Weights of a small GPT-style language model, trained from scratch on English Wikipedia.
Size: 9 layers, MLP 128 SwiGLU, vocabulary 4096, 0.638M parameters.
Architecture: LayerNorm before each block, no position embeddings, tied embeddings.
Training: a variant of Muon for these matrices, 4203 steps.
Each number is 200 + 20 x the weight over its row's rms, rounded and kept within 0 to 999. Layers, rows and columns count from 0. The size before them is the row's rms in percent of the matrix's.

# q: layer 3 attention query, 64x64, rms 0.152, rows 0-63, columns 32-63
# k: layer 3 attention key, 64x64, rms 0.141, rows 0-63, columns 32-63
# v: layer 3 attention value, 64x64, rms 0.166, rows 0-35, columns 32-63
# o: layer 3 attention output (transposed), 64x64, rms 0.151, rows 0-35, columns 32-63
q0,131,179,181,163,193,175,221,218,190,186,202,209,212,178,163,199,184,174,239,214,196,198,215,224,191,201,181,209,202,241,191,211,194
k0,112,179,191,156,172,197,242,227,182,201,216,177,176,196,185,181,184,195,220,220,189,199,220,205,200,195,204,216,219,199,205,237,197
q1,114,213,194,227,236,160,183,173,224,210,189,231,182,216,225,233,196,192,200,221,214,166,220,205,191,208,218,214,170,168,194,192,181
k1,108,211,202,216,206,199,165,173,212,198,186,193,201,204,216,223,193,181,186,190,207,208,236,196,197,195,213,190,176,175,185,214,195
q2,132,191,193,196,182,185,219,195,186,227,211,193,198,192,193,183,216,196,207,209,190,192,151,194,187,167,186,229,177,206,213,183,194
k2,118,192,196,188,199,170,223,207,173,206,193,174,200,197,191,182,223,219,206,207,181,212,166,188,200,237,207,240,204,238,187,203,191
q3,126,180,194,189,180,200,193,208,151,185,209,203,212,196,148,226,174,229,202,239,176,217,222,193,213,204,206,205,213,190,226,203,193
k3,121,152,178,178,171,188,201,210,147,209,203,203,228,177,177,206,199,182,202,211,202,202,199,223,207,205,203,200,214,154,210,233,198
q4,111,177,221,227,185,165,206,205,225,207,220,192,181,215,187,214,207,196,234,187,228,176,213,149,185,187,199,192,205,228,193,221,215
k4,092,212,216,208,200,174,177,191,196,167,211,201,195,211,202,200,219,220,235,180,198,218,170,173,212,202,238,222,230,164,186,231,198
q5,103,223,172,217,225,219,216,211,225,219,150,206,214,226,182,205,216,200,147,180,177,227,216,256,192,192,200,187,190,193,201,173,199
k5,102,244,177,207,216,223,229,181,209,217,158,182,219,201,214,215,198,176,180,217,171,177,216,240,201,202,233,176,211,193,215,160,212
q6,105,193,170,212,198,178,199,184,203,203,185,211,207,208,188,205,256,246,191,191,196,182,207,191,197,202,173,183,201,207,204,191,199
k6,090,192,219,210,208,218,221,217,193,209,178,170,224,207,197,222,220,216,210,209,199,223,213,211,197,231,192,221,197,176,200,234,172
q7,132,230,201,204,182,190,205,243,228,203,175,189,226,208,238,216,191,218,185,198,205,179,187,181,199,213,189,200,155,221,217,199,211
k7,127,230,183,184,189,196,215,229,258,197,199,174,226,193,239,205,193,239,189,218,213,171,204,189,193,204,186,226,162,244,186,194,184
q8,126,213,218,222,221,215,221,154,191,212,215,214,199,233,200,206,216,163,203,186,198,223,217,243,209,202,194,203,224,217,180,190,204
k8,126,193,207,216,243,226,228,181,218,203,196,233,192,217,179,194,199,168,202,196,199,217,204,212,218,157,190,190,236,203,195,195,194
q9,117,179,208,210,193,178,211,177,218,207,239,219,192,224,216,212,220,188,200,192,199,213,175,198,225,178,140,214,218,225,199,190,226
k9,100,207,235,194,196,219,207,198,182,213,226,214,215,231,189,164,227,204,198,197,190,194,165,194,205,176,191,201,218,234,182,218,192
q10,130,223,201,195,195,199,204,206,227,174,191,194,198,211,219,226,208,212,205,196,234,149,236,185,213,182,193,196,181,206,171,195,200
k10,111,234,189,215,221,202,221,202,227,191,201,190,190,208,207,222,216,213,192,181,224,179,244,206,193,194,194,188,214,222,184,222,167
q11,109,168,195,223,205,204,176,218,236,234,185,200,190,201,190,199,231,228,198,205,178,188,188,190,179,250,216,207,191,186,231,152,218
k11,115,212,198,216,210,226,174,228,205,208,206,189,204,200,181,219,217,236,198,176,164,190,192,207,172,234,211,182,176,148,194,203,207
q12,127,196,217,182,209,212,244,193,241,217,185,203,247,195,183,199,190,182,185,219,174,203,183,221,224,200,155,204,183,192,209,219,214
k12,104,194,201,170,210,201,228,207,196,213,192,205,224,174,198,195,167,181,195,222,204,226,186,221,214,178,176,196,180,250,226,189,201
q13,091,196,205,205,216,213,187,177,189,212,221,215,156,230,194,165,196,159,224,219,245,212,196,216,210,174,216,215,216,182,152,203,212
k13,087,203,226,163,210,202,197,217,209,180,216,231,169,183,176,185,213,160,216,172,184,201,225,222,201,184,205,194,245,215,198,249,215
q14,132,198,191,243,176,173,195,201,177,178,224,219,188,233,197,218,166,227,203,196,193,206,204,171,180,196,239,170,231,223,198,192,213
k14,116,200,161,230,154,207,178,196,180,185,207,215,202,223,186,213,184,190,189,174,179,204,186,171,188,202,241,188,245,193,180,215,202
q15,130,204,213,185,206,210,209,185,220,225,195,194,181,211,171,164,204,183,217,226,159,229,181,217,217,184,166,194,225,189,208,173,231
k15,105,175,210,213,227,203,228,204,200,217,190,198,199,213,175,183,179,186,221,204,174,204,171,236,168,199,211,203,223,181,215,217,226
q16,112,202,211,202,221,211,166,209,173,171,199,206,153,205,219,167,215,189,217,193,218,193,226,218,196,187,212,183,234,177,186,222,182
k16,115,196,178,171,202,227,175,184,198,199,198,202,136,178,200,168,202,189,219,179,227,198,250,205,185,215,221,222,216,178,186,209,214
q17,131,182,214,201,245,192,187,179,215,199,196,204,179,167,177,244,203,204,213,219,210,179,225,196,181,198,200,201,190,195,192,220,211
k17,122,191,213,199,205,198,195,213,222,182,192,199,201,182,195,198,180,186,234,188,211,199,246,202,202,205,194,196,184,177,194,240,171
q18,101,210,199,182,203,185,215,208,259,197,191,187,245,181,227,226,179,196,201,219,217,193,170,214,218,200,206,205,185,213,220,182,219
k18,103,225,213,189,214,196,207,222,238,206,163,162,207,203,217,204,189,198,189,218,181,182,188,195,196,169,181,195,156,209,196,212,194
q19,133,180,195,207,201,223,180,205,177,204,221,215,165,171,194,170,208,214,193,210,185,222,176,171,187,235,204,181,214,214,209,232,191
k19,106,161,231,189,201,210,173,214,185,197,234,205,187,168,167,168,200,223,196,190,204,213,195,204,190,230,206,185,204,172,212,176,231
q20,131,221,211,176,231,224,185,187,211,239,191,203,181,203,221,160,203,176,189,192,198,203,175,231,208,206,191,235,167,192,203,222,206
k20,122,195,216,174,225,193,197,196,247,229,205,223,171,183,220,167,231,184,198,227,210,204,189,217,194,216,172,224,165,191,205,200,209
q21,109,191,188,157,166,222,180,222,208,197,195,233,203,196,237,186,166,165,188,239,201,217,213,203,206,195,216,190,173,196,188,242,228
k21,107,203,193,152,201,217,195,230,217,224,211,251,214,188,208,200,179,199,182,202,223,194,208,196,227,214,200,201,192,212,210,176,207
q22,129,209,219,224,206,199,175,208,194,181,208,186,193,182,179,215,198,209,208,194,252,195,232,199,188,217,186,191,190,207,205,235,181
k22,114,180,216,193,229,213,196,177,208,190,206,211,212,149,186,232,213,211,187,188,218,203,238,191,223,207,212,184,184,210,196,219,188
q23,143,208,187,216,213,173,215,189,177,175,148,137,208,169,160,186,209,203,222,203,194,196,215,210,178,188,210,209,216,183,219,199,197
k23,141,197,193,190,203,199,218,188,167,184,161,143,178,173,189,212,201,213,239,193,194,193,214,223,195,201,197,190,224,188,212,184,178
q24,119,213,175,173,194,212,230,203,213,220,181,210,196,214,206,209,241,186,201,209,190,198,208,233,218,205,196,195,176,189,190,165,202
k24,126,206,168,169,227,224,203,201,198,211,196,202,215,229,187,202,212,171,184,214,177,187,224,224,180,210,187,212,176,182,189,194,193
q25,122,193,191,191,220,228,256,215,192,203,180,150,224,173,174,173,247,230,225,222,188,205,193,208,203,192,169,215,197,221,199,209,192
k25,113,213,223,164,214,178,251,210,195,206,179,172,197,168,186,179,217,208,215,185,204,189,187,216,177,206,161,207,214,228,210,190,197
q26,121,234,181,233,191,204,166,193,203,204,179,184,212,209,217,238,183,204,189,191,227,195,244,199,177,211,224,190,185,195,203,206,166
k26,109,232,163,231,218,186,196,197,192,172,177,202,184,189,218,253,203,199,153,192,217,163,238,201,220,187,222,191,160,199,188,179,170
q27,127,185,213,195,217,188,152,201,172,202,201,195,179,155,194,189,215,206,207,208,240,193,190,170,220,227,200,198,175,194,195,216,197
k27,101,180,215,210,200,185,180,179,204,188,220,196,179,137,192,195,201,231,205,182,231,197,195,171,196,209,192,230,173,193,210,226,176
q28,106,192,187,222,202,164,181,189,172,180,241,204,207,191,194,226,227,206,201,170,223,205,223,159,236,209,217,196,191,197,199,212,170
k28,101,183,218,221,163,177,181,166,206,193,181,221,210,201,194,250,213,219,185,199,251,213,206,159,191,190,211,199,217,181,191,211,190
q29,118,198,187,207,194,198,197,196,160,179,223,236,193,233,210,194,161,181,221,172,209,211,226,181,214,192,212,196,238,214,165,194,207
k29,115,203,189,170,175,211,229,218,174,180,241,247,188,223,194,198,183,168,211,218,222,201,212,184,197,192,207,191,232,192,171,213,195
q30,097,206,181,216,224,220,177,194,218,227,181,197,171,203,218,195,200,187,185,181,188,222,221,225,183,196,253,192,231,201,207,164,203
k30,101,235,190,217,210,232,182,182,209,178,184,225,174,239,212,148,204,180,186,209,172,199,228,227,183,203,230,187,224,193,182,183,213
q31,099,225,156,174,193,180,230,232,190,182,190,189,188,192,200,180,157,184,213,214,183,208,191,185,183,212,226,195,231,206,203,195,209
k31,106,185,202,192,175,201,213,230,175,201,189,202,220,215,204,194,160,198,225,204,184,183,209,207,190,183,213,218,193,203,196,202,206
v0,127,202,212,209,200,170,193,243,176,213,184,185,184,218,178,205,191,194,219,238,179,172,188,190,212,188,193,172,200,211,239,213,194
o0,136,232,208,217,208,212,246,194,209,202,186,203,190,236,210,196,209,165,170,193,207,208,187,227,209,160,202,207,220,191,190,221,192
v1,126,207,211,200,185,208,174,207,189,189,223,210,177,215,190,221,220,208,184,221,192,188,187,194,180,195,188,184,210,183,281,189,192
o1,128,190,220,156,202,206,210,194,250,164,193,209,211,169,208,219,191,180,214,210,214,191,213,207,217,179,212,192,213,183,192,180,196
v2,116,172,178,181,206,186,221,193,219,185,190,191,198,192,251,193,189,210,201,194,195,199,214,162,215,225,222,166,212,164,171,238,235
o2,121,177,196,206,220,233,192,170,177,222,201,196,175,161,150,191,217,208,200,198,189,209,190,223,204,225,187,214,201,227,220,156,197
v3,126,188,180,198,190,187,197,203,197,229,235,197,210,195,203,184,194,209,199,260,204,197,245,193,186,193,215,227,194,210,188,178,216
o3,130,225,189,176,200,239,161,215,190,205,180,212,183,205,207,193,189,185,215,168,217,206,186,218,196,229,209,203,195,177,215,213,221
v4,120,234,207,159,238,176,171,190,209,237,179,184,209,194,186,215,180,215,193,192,199,205,201,183,205,221,221,225,219,164,186,183,194
o4,120,180,206,200,177,217,237,215,171,221,240,224,213,219,208,175,225,228,218,201,188,184,155,169,180,207,167,220,197,226,180,216,217
v5,125,225,153,225,194,220,197,215,198,205,203,163,228,178,208,202,191,194,223,247,195,210,196,224,163,179,209,201,219,194,187,207,232
o5,123,187,211,220,169,203,146,168,191,223,207,235,179,189,186,206,210,182,186,163,219,224,196,180,219,209,244,202,216,224,213,213,211
v6,134,179,210,194,175,207,201,222,198,259,158,210,216,196,199,198,179,213,198,200,192,237,187,209,186,174,209,187,187,207,161,183,201
o6,133,210,214,223,199,205,188,158,178,176,213,199,177,216,189,217,191,193,222,174,237,205,197,208,205,204,166,227,196,186,202,235,180
v7,134,174,215,220,219,212,218,242,181,194,189,223,166,215,220,207,217,231,195,223,233,182,166,194,186,188,187,201,207,183,191,199,173
o7,135,208,205,183,175,193,229,193,179,203,231,201,211,196,180,231,169,172,172,234,183,206,178,224,216,203,186,209,182,176,209,235,197
v8,124,233,176,174,198,217,222,177,200,183,182,215,186,187,186,213,244,226,218,197,198,220,188,210,237,178,173,205,190,180,200,185,213
o8,121,204,194,233,200,199,188,192,203,204,257,210,175,201,208,213,149,227,161,184,177,178,214,175,171,200,213,178,221,237,190,183,171
v9,119,195,223,174,192,210,218,217,213,146,197,218,194,197,205,210,213,164,207,199,195,236,188,180,189,182,184,220,169,206,225,195,210
o9,095,183,177,244,190,194,225,211,196,186,181,216,200,220,202,200,180,222,187,212,195,190,226,185,153,211,219,157,244,169,186,174,177
v10,125,186,209,164,209,217,257,172,217,198,191,220,173,222,213,214,163,187,225,179,198,200,197,164,210,194,223,200,221,176,181,188,176
o10,126,201,194,237,236,196,214,222,205,198,176,172,198,150,188,192,216,245,168,208,185,181,221,200,166,218,194,190,187,215,200,196,182
v11,137,196,237,195,184,226,218,186,217,213,205,182,250,195,235,220,184,193,181,154,200,182,193,196,171,189,216,207,242,200,188,189,209
o11,144,179,191,202,201,192,208,188,207,201,177,196,203,163,168,203,188,232,234,198,187,232,188,189,209,205,176,199,214,212,238,226,191
v12,113,179,228,174,222,204,189,185,206,203,181,213,179,202,226,227,184,182,187,194,183,180,203,186,226,220,194,184,193,181,209,249,235
o12,127,185,190,191,225,211,225,182,146,208,185,185,199,184,187,195,269,220,207,187,195,192,207,217,180,178,194,212,246,167,197,192,184
v13,132,205,168,204,207,230,194,175,198,178,225,188,237,200,200,200,210,190,186,177,241,167,183,167,203,193,193,214,227,216,252,206,217
o13,124,184,173,195,181,210,210,185,198,212,178,211,192,221,183,180,180,194,177,213,164,253,217,211,186,202,198,194,238,210,218,211,200
v14,135,199,236,180,231,202,147,170,187,223,184,202,176,210,210,198,193,194,236,228,220,208,194,207,237,224,190,174,183,225,183,196,188
o14,132,218,175,212,174,201,227,203,201,172,199,172,231,203,203,231,172,222,191,201,190,193,185,188,198,188,192,188,193,226,189,147,217
v15,136,206,236,218,243,199,202,189,188,185,239,205,197,215,172,182,193,191,175,171,181,170,192,187,200,171,178,226,226,226,214,212,185
o15,137,209,188,182,212,199,240,217,239,212,176,208,231,207,229,238,218,207,182,222,230,183,222,203,206,201,179,203,157,159,197,216,179
v16,137,223,204,215,220,197,198,200,200,224,217,193,200,188,195,181,180,163,210,211,159,238,202,207,187,201,185,238,220,185,176,223,168
o16,140,205,167,189,163,184,177,229,165,190,184,196,215,190,210,228,225,219,186,176,253,172,221,163,210,199,215,202,176,225,185,231,188
v17,125,191,214,175,211,216,188,207,219,191,218,179,216,214,211,195,166,193,238,234,230,202,193,189,159,173,199,210,197,199,168,186,210
o17,123,227,168,217,168,206,218,198,195,214,171,187,194,208,187,217,199,195,199,183,170,199,218,233,189,216,200,204,187,222,211,210,189
v18,114,173,188,216,231,214,202,237,173,196,164,213,204,176,212,163,217,173,222,204,208,194,171,182,225,165,170,166,179,227,174,194,183
o18,126,214,206,235,190,212,176,201,194,193,223,233,226,245,181,235,197,204,168,210,184,202,211,204,209,202,218,175,191,142,193,200,194
v19,106,180,168,215,192,218,199,199,218,224,213,170,181,215,173,193,169,192,202,219,229,209,205,200,218,197,193,232,214,210,178,200,183
o19,119,237,198,185,167,204,191,205,195,221,177,198,184,200,187,191,181,180,179,193,196,193,198,262,206,211,201,228,158,244,225,229,180
v20,114,190,233,161,219,201,171,209,210,168,217,218,175,219,193,228,176,232,176,205,189,200,208,217,214,228,188,191,206,231,185,210,205
o20,119,227,211,193,200,204,227,193,195,222,165,186,187,208,187,177,230,188,206,208,213,180,182,215,200,193,184,226,206,161,200,214,196
v21,115,214,195,160,212,222,206,224,184,197,199,217,184,208,215,205,227,197,212,169,212,186,193,203,207,176,217,232,160,199,227,203,203
o21,124,205,195,210,196,226,205,220,188,170,225,183,202,223,179,189,174,217,205,216,147,195,211,217,186,208,195,196,239,211,170,222,195
v22,128,199,179,206,188,206,201,190,218,215,193,179,181,184,192,199,220,223,229,238,182,219,193,157,215,218,152,174,190,195,208,230,220
o22,118,224,179,191,227,200,216,175,178,208,205,236,211,190,204,207,196,176,196,180,202,200,221,206,216,184,209,209,197,235,186,195,196
v23,116,182,222,153,226,190,180,203,204,195,189,179,221,203,192,191,213,215,182,221,224,218,207,195,183,185,230,187,206,198,138,209,202
o23,123,227,202,232,191,196,226,206,196,220,212,193,188,234,218,202,191,225,187,206,164,202,171,195,204,218,175,221,185,190,228,167,179
v24,123,171,200,197,149,220,192,173,216,150,187,213,230,194,195,197,241,216,195,154,198,206,189,229,211,214,190,230,191,209,224,200,175
o24,135,180,180,193,194,169,204,232,187,188,225,196,181,194,218,198,159,192,212,236,187,205,201,188,179,189,220,223,178,189,203,219,191
v25,112,205,194,189,212,188,181,207,199,180,236,198,217,186,216,236,204,183,196,217,216,212,200,244,164,184,162,201,231,220,195,211,203
o25,126,200,192,221,146,186,182,213,221,204,188,192,186,226,197,191,217,199,185,184,185,198,181,209,204,207,234,200,187,171,217,215,193
v26,124,223,177,198,200,216,200,150,207,169,156,182,206,197,191,200,208,226,215,215,211,209,151,216,184,184,188,193,212,207,208,218,179
o26,122,188,208,216,181,175,201,175,222,194,246,197,222,206,218,224,169,176,162,196,175,186,181,194,198,197,204,208,188,240,209,193,184
v27,121,177,207,220,211,198,223,145,180,189,213,200,204,209,220,204,196,199,198,189,204,179,225,182,204,190,170,178,199,205,188,208,195
o27,131,205,192,198,230,206,185,184,203,240,160,184,219,172,222,221,200,204,188,199,178,182,195,217,177,208,196,216,164,192,227,200,208
v28,124,201,178,200,235,165,196,181,203,192,208,171,180,209,175,186,186,214,212,224,229,162,193,190,201,202,217,186,231,164,201,190,211
o28,132,192,208,178,214,220,212,210,190,243,218,209,236,179,187,190,214,193,178,185,162,201,173,239,204,200,164,215,193,263,207,183,215
v29,106,211,249,219,195,200,169,192,173,224,213,202,199,205,189,182,227,189,141,191,224,138,199,191,176,217,198,200,194,193,215,213,184
o29,113,198,186,160,163,188,232,220,232,191,174,205,222,224,219,210,162,196,244,238,191,200,187,185,227,199,194,203,207,184,214,186,217
v30,123,216,207,187,210,162,201,193,208,178,223,193,245,175,138,174,192,221,189,163,197,208,221,170,208,162,215,183,202,220,209,205,190
o30,144,198,190,205,229,229,187,184,233,226,218,246,177,236,244,179,213,214,186,216,184,209,206,198,186,214,176,197,202,205,166,174,208
v31,138,217,154,225,202,212,179,183,192,170,208,214,190,188,226,180,161,202,215,179,196,180,181,197,212,192,172,215,184,209,237,199,223
o31,127,198,180,191,214,201,174,206,188,206,180,177,201,223,188,191,219,169,214,185,180,207,247,223,188,201,257,198,207,224,182,186,176
q32,080,200,212,190,227,199,194,226,169,165,215,210,214,195,230,221,212,225,203,199,188,194,218,171,197,194,185,168,228,185,160,168,202
k32,097,216,215,200,216,213,181,198,238,177,212,194,196,195,185,220,235,207,198,174,192,206,192,162,183,203,189,166,223,201,195,217,222
q33,067,178,155,223,192,155,181,213,184,200,199,232,186,201,191,225,223,181,217,196,181,185,205,160,189,199,211,220,205,210,213,181,216
k33,091,182,215,204,200,202,216,193,199,199,167,201,194,185,212,191,193,199,205,213,176,199,181,163,172,232,241,199,194,178,198,185,203
q34,089,193,188,200,228,196,233,181,214,223,178,214,216,189,235,185,245,195,225,208,219,223,203,176,164,197,163,196,197,188,187,182,220
k34,103,223,187,236,224,201,239,207,214,213,213,184,200,188,199,193,151,207,190,204,166,196,188,204,155,211,170,180,179,184,204,198,166
q35,061,210,187,210,177,213,201,203,197,207,181,210,199,200,165,227,185,160,200,192,262,215,215,188,212,196,189,215,188,128,210,195,233
k35,080,190,207,205,195,171,202,202,193,176,204,175,206,189,215,160,203,154,184,156,204,208,225,174,194,180,203,178,199,168,183,234,192
q36,059,209,210,226,247,185,211,194,235,239,215,209,169,206,167,226,195,209,216,210,185,167,166,200,202,199,189,194,189,187,193,187,199
k36,078,219,220,201,246,205,209,184,195,234,188,192,185,167,185,210,198,183,221,216,204,198,183,187,157,210,211,206,191,233,197,181,201
q37,082,247,225,213,224,191,226,182,192,216,198,201,203,227,200,227,214,224,211,189,227,195,201,192,193,178,149,194,195,190,154,211,232
k37,102,229,233,208,220,200,227,223,183,209,218,199,194,221,179,213,184,194,190,171,191,223,203,182,152,206,179,182,213,195,147,200,210
q38,070,181,188,223,197,222,197,194,188,205,199,204,210,219,235,211,243,214,213,225,175,222,189,224,179,202,208,216,171,237,234,205,188
k38,097,212,189,219,195,191,211,178,188,206,198,210,178,205,196,177,196,191,184,233,181,221,203,206,136,199,184,209,185,188,197,171,165
q39,086,186,164,200,213,194,205,211,208,228,154,189,219,196,211,200,206,174,211,176,214,213,239,184,200,207,226,181,190,201,230,212,233
k39,099,183,145,203,205,218,216,177,217,222,188,188,190,199,213,206,171,205,193,193,163,164,203,195,182,225,224,202,177,167,171,205,208
q40,079,191,200,193,199,191,193,245,189,190,214,207,194,212,197,177,183,209,235,156,192,195,221,181,197,196,227,183,176,191,192,157,217
k40,103,212,184,217,210,206,215,237,204,200,191,203,179,209,155,209,180,207,227,174,207,184,192,190,197,219,237,236,186,180,199,182,283
q41,075,197,200,229,179,200,182,233,231,208,218,189,229,175,177,209,151,155,196,182,201,198,180,217,189,234,218,215,186,223,206,169,193
k41,088,168,208,209,174,216,199,219,203,202,224,170,212,223,218,164,211,190,174,220,172,198,207,203,170,189,256,183,211,211,217,189,208
q42,069,210,188,184,186,198,188,190,223,185,219,174,190,230,219,177,160,202,183,224,147,190,192,216,204,189,203,214,205,220,199,187,187
k42,095,194,193,187,178,171,185,188,229,193,206,188,196,209,162,222,210,196,198,206,200,208,197,210,200,168,191,241,178,226,191,194,218
q43,069,196,198,190,189,205,193,191,198,233,211,243,207,209,212,210,208,210,183,223,191,202,216,206,239,201,219,191,229,234,206,194,194
k43,069,209,198,217,187,179,167,180,199,224,192,207,207,224,208,217,239,205,246,162,200,221,183,188,200,192,168,183,200,202,202,163,232
q44,076,176,200,217,180,213,204,201,226,198,237,217,222,218,191,191,205,159,182,200,168,228,173,191,184,211,239,180,225,212,189,230,214
k44,094,197,176,250,174,222,179,198,201,176,215,233,206,205,201,199,231,158,216,195,195,227,175,175,199,190,191,236,206,216,200,192,263
q45,074,237,200,204,188,252,210,218,199,217,217,199,215,231,173,194,188,200,173,183,196,205,172,231,230,228,223,233,171,177,213,230,165
k45,081,202,186,176,215,209,174,206,195,222,190,192,211,232,228,193,197,237,202,225,203,215,230,219,217,175,189,245,210,207,250,195,200
q46,068,213,200,183,232,225,162,184,226,176,202,199,181,220,196,205,209,221,206,188,184,195,192,202,198,179,274,178,222,204,181,203,176
k46,077,215,208,196,236,253,192,188,168,199,227,210,222,195,191,200,227,214,207,177,214,181,214,165,198,193,187,228,179,222,172,160,191
q47,067,243,216,175,235,184,198,233,175,169,193,209,206,192,217,194,208,190,160,218,231,227,211,161,204,168,221,172,180,189,215,194,186
k47,078,204,193,193,207,196,197,199,205,199,203,204,180,192,205,160,153,257,182,231,197,223,218,212,212,168,177,158,185,200,210,230,191
q48,076,233,178,220,170,200,204,172,194,204,190,194,200,217,158,213,178,174,216,184,222,203,168,222,214,221,198,219,202,191,179,213,218
k48,089,206,188,185,213,185,201,240,178,182,205,187,190,223,198,198,186,208,185,193,184,246,200,213,219,215,230,203,208,198,218,201,151
q49,069,198,169,199,202,165,246,238,199,196,211,207,189,275,194,204,192,210,195,202,152,189,203,200,181,170,214,188,185,211,181,184,192
k49,082,213,142,185,232,211,221,186,178,211,182,223,220,231,167,192,206,159,227,177,221,205,207,180,151,219,216,234,199,223,214,191,217
q50,083,228,199,218,202,228,194,195,240,200,228,181,168,184,178,240,182,188,203,199,215,183,183,185,183,206,221,193,191,231,179,174,224
k50,107,188,222,210,229,208,186,192,209,203,242,197,215,190,224,255,223,186,228,177,209,233,189,161,171,201,228,175,217,233,201,178,251
q51,068,214,183,147,219,173,180,179,184,190,174,182,178,199,177,228,212,181,194,174,225,194,208,218,231,178,191,213,189,237,197,180,194
k51,074,222,204,220,195,175,237,181,225,201,203,184,233,223,184,208,155,200,204,200,173,185,164,218,196,248,189,196,207,202,177,219,194
q52,081,200,225,205,220,226,215,220,179,219,196,234,212,182,203,217,226,221,200,198,228,223,182,167,189,206,201,197,212,229,187,194,224
k52,096,191,212,163,186,175,224,214,185,193,228,208,203,195,210,185,191,236,179,211,195,214,193,204,186,177,172,184,216,144,211,208,175
q53,075,228,201,237,214,210,206,210,199,212,207,183,213,201,195,198,219,229,202,198,166,218,200,200,213,205,231,196,177,208,191,215,184
k53,077,197,221,201,196,212,169,176,203,175,181,218,195,205,210,200,208,229,186,236,242,205,225,175,166,191,208,213,215,230,239,183,232
q54,068,182,204,192,183,201,219,202,208,222,201,187,243,212,184,170,171,202,166,239,156,205,196,228,207,220,215,201,179,176,219,215,212
k54,060,212,173,207,174,217,183,206,153,213,207,215,222,207,179,211,210,223,238,226,191,217,206,217,239,204,201,189,182,203,213,190,213
q55,078,196,229,210,173,159,192,138,219,199,240,187,218,207,197,242,197,198,180,220,196,179,196,224,214,209,233,211,209,214,205,222,198
k55,078,192,166,198,185,192,215,163,187,194,214,201,196,199,198,189,250,157,199,188,203,183,187,176,194,228,185,208,203,237,204,168,202
q56,067,195,214,183,210,148,204,144,226,184,212,194,215,189,204,201,198,172,184,210,178,168,216,195,202,181,214,212,209,217,181,157,177
k56,087,204,193,194,213,214,225,156,190,230,223,176,177,215,190,207,223,165,171,195,230,192,239,193,224,216,238,190,201,212,216,171,166
q57,075,206,187,211,198,203,206,188,227,223,195,207,206,213,200,195,189,209,210,169,216,195,184,229,218,189,191,225,193,195,169,231,200
k57,091,196,166,195,234,173,203,197,197,182,204,212,219,175,198,214,181,213,195,209,208,223,203,195,223,214,192,215,188,201,246,199,186
q58,079,217,200,196,185,195,191,211,158,236,161,197,176,192,157,215,227,179,211,181,242,198,194,197,183,215,190,222,162,206,197,185,246
k58,085,171,190,177,204,181,226,183,180,220,195,206,196,202,225,185,147,255,197,219,181,184,186,183,177,236,205,187,197,187,167,175,217
q59,082,230,178,212,247,202,213,204,191,219,197,178,189,215,167,218,191,206,244,192,185,168,195,169,176,196,202,214,209,228,175,191,225
k59,070,232,205,187,202,214,206,192,222,211,207,189,188,178,194,240,173,224,222,168,204,198,173,190,178,223,222,207,246,215,215,201,227
q60,075,222,223,200,156,215,216,197,201,227,184,215,195,231,163,193,209,203,239,201,234,225,203,228,219,194,157,224,226,179,192,210,241
k60,089,206,232,214,194,175,216,211,165,218,202,212,216,203,181,214,175,190,219,176,175,165,155,216,213,231,213,212,178,178,182,189,197
q61,075,212,200,214,224,244,192,213,185,236,193,201,189,181,156,208,198,204,221,189,203,240,180,211,177,220,202,181,185,203,212,208,201
k61,082,203,243,177,177,185,187,224,192,167,218,217,193,190,230,191,172,213,203,207,199,205,180,219,197,187,185,182,237,166,177,162,189
q62,078,188,194,205,212,215,214,192,217,171,214,190,196,186,223,204,165,211,189,240,173,203,234,204,181,199,205,185,187,215,210,199,189
k62,085,233,194,191,170,205,197,189,221,145,206,176,191,197,185,196,216,151,202,189,199,177,195,185,205,204,210,191,171,222,219,212,218
q63,086,208,227,226,192,224,219,214,247,202,232,209,189,194,188,229,179,192,206,220,213,207,166,179,204,204,221,181,203,188,183,185,216
k63,093,166,219,188,197,216,182,244,191,188,210,206,177,195,204,171,229,187,187,168,177,247,228,174,209,205,188,181,198,222,216,187,205
v32,064,209,190,215,201,207,182,149,199,227,217,228,216,211,164,206,245,188,193,162,222,222,168,210,173,194,189,222,186,224,176,207,191
o32,051,190,192,188,217,202,214,202,213,219,196,189,183,194,160,210,193,181,249,203,196,188,232,212,202,207,204,194,206,218,221,166,246
v33,062,231,189,229,205,205,219,176,174,197,210,191,204,230,188,174,191,189,206,207,216,199,213,199,210,199,201,249,198,186,204,182,230
o33,062,187,222,207,188,178,189,178,199,197,220,238,187,213,183,239,213,205,219,177,208,202,170,213,199,220,192,177,224,181,206,223,170
v34,056,207,184,184,212,171,217,195,208,229,152,214,172,209,151,185,217,204,203,221,205,185,188,173,185,193,231,191,179,187,172,212,209
o34,065,213,187,228,174,206,210,215,195,217,210,164,201,257,181,240,215,185,227,207,177,194,198,212,204,193,214,190,181,152,189,252,208
v35,059,220,130,213,193,207,161,198,216,200,229,188,220,180,194,204,228,169,208,248,214,206,206,229,203,212,212,174,211,203,217,212,208
o35,054,180,226,199,236,180,227,210,229,192,184,214,208,223,231,211,168,245,199,181,185,193,205,195,209,210,156,215,212,179,200,178,178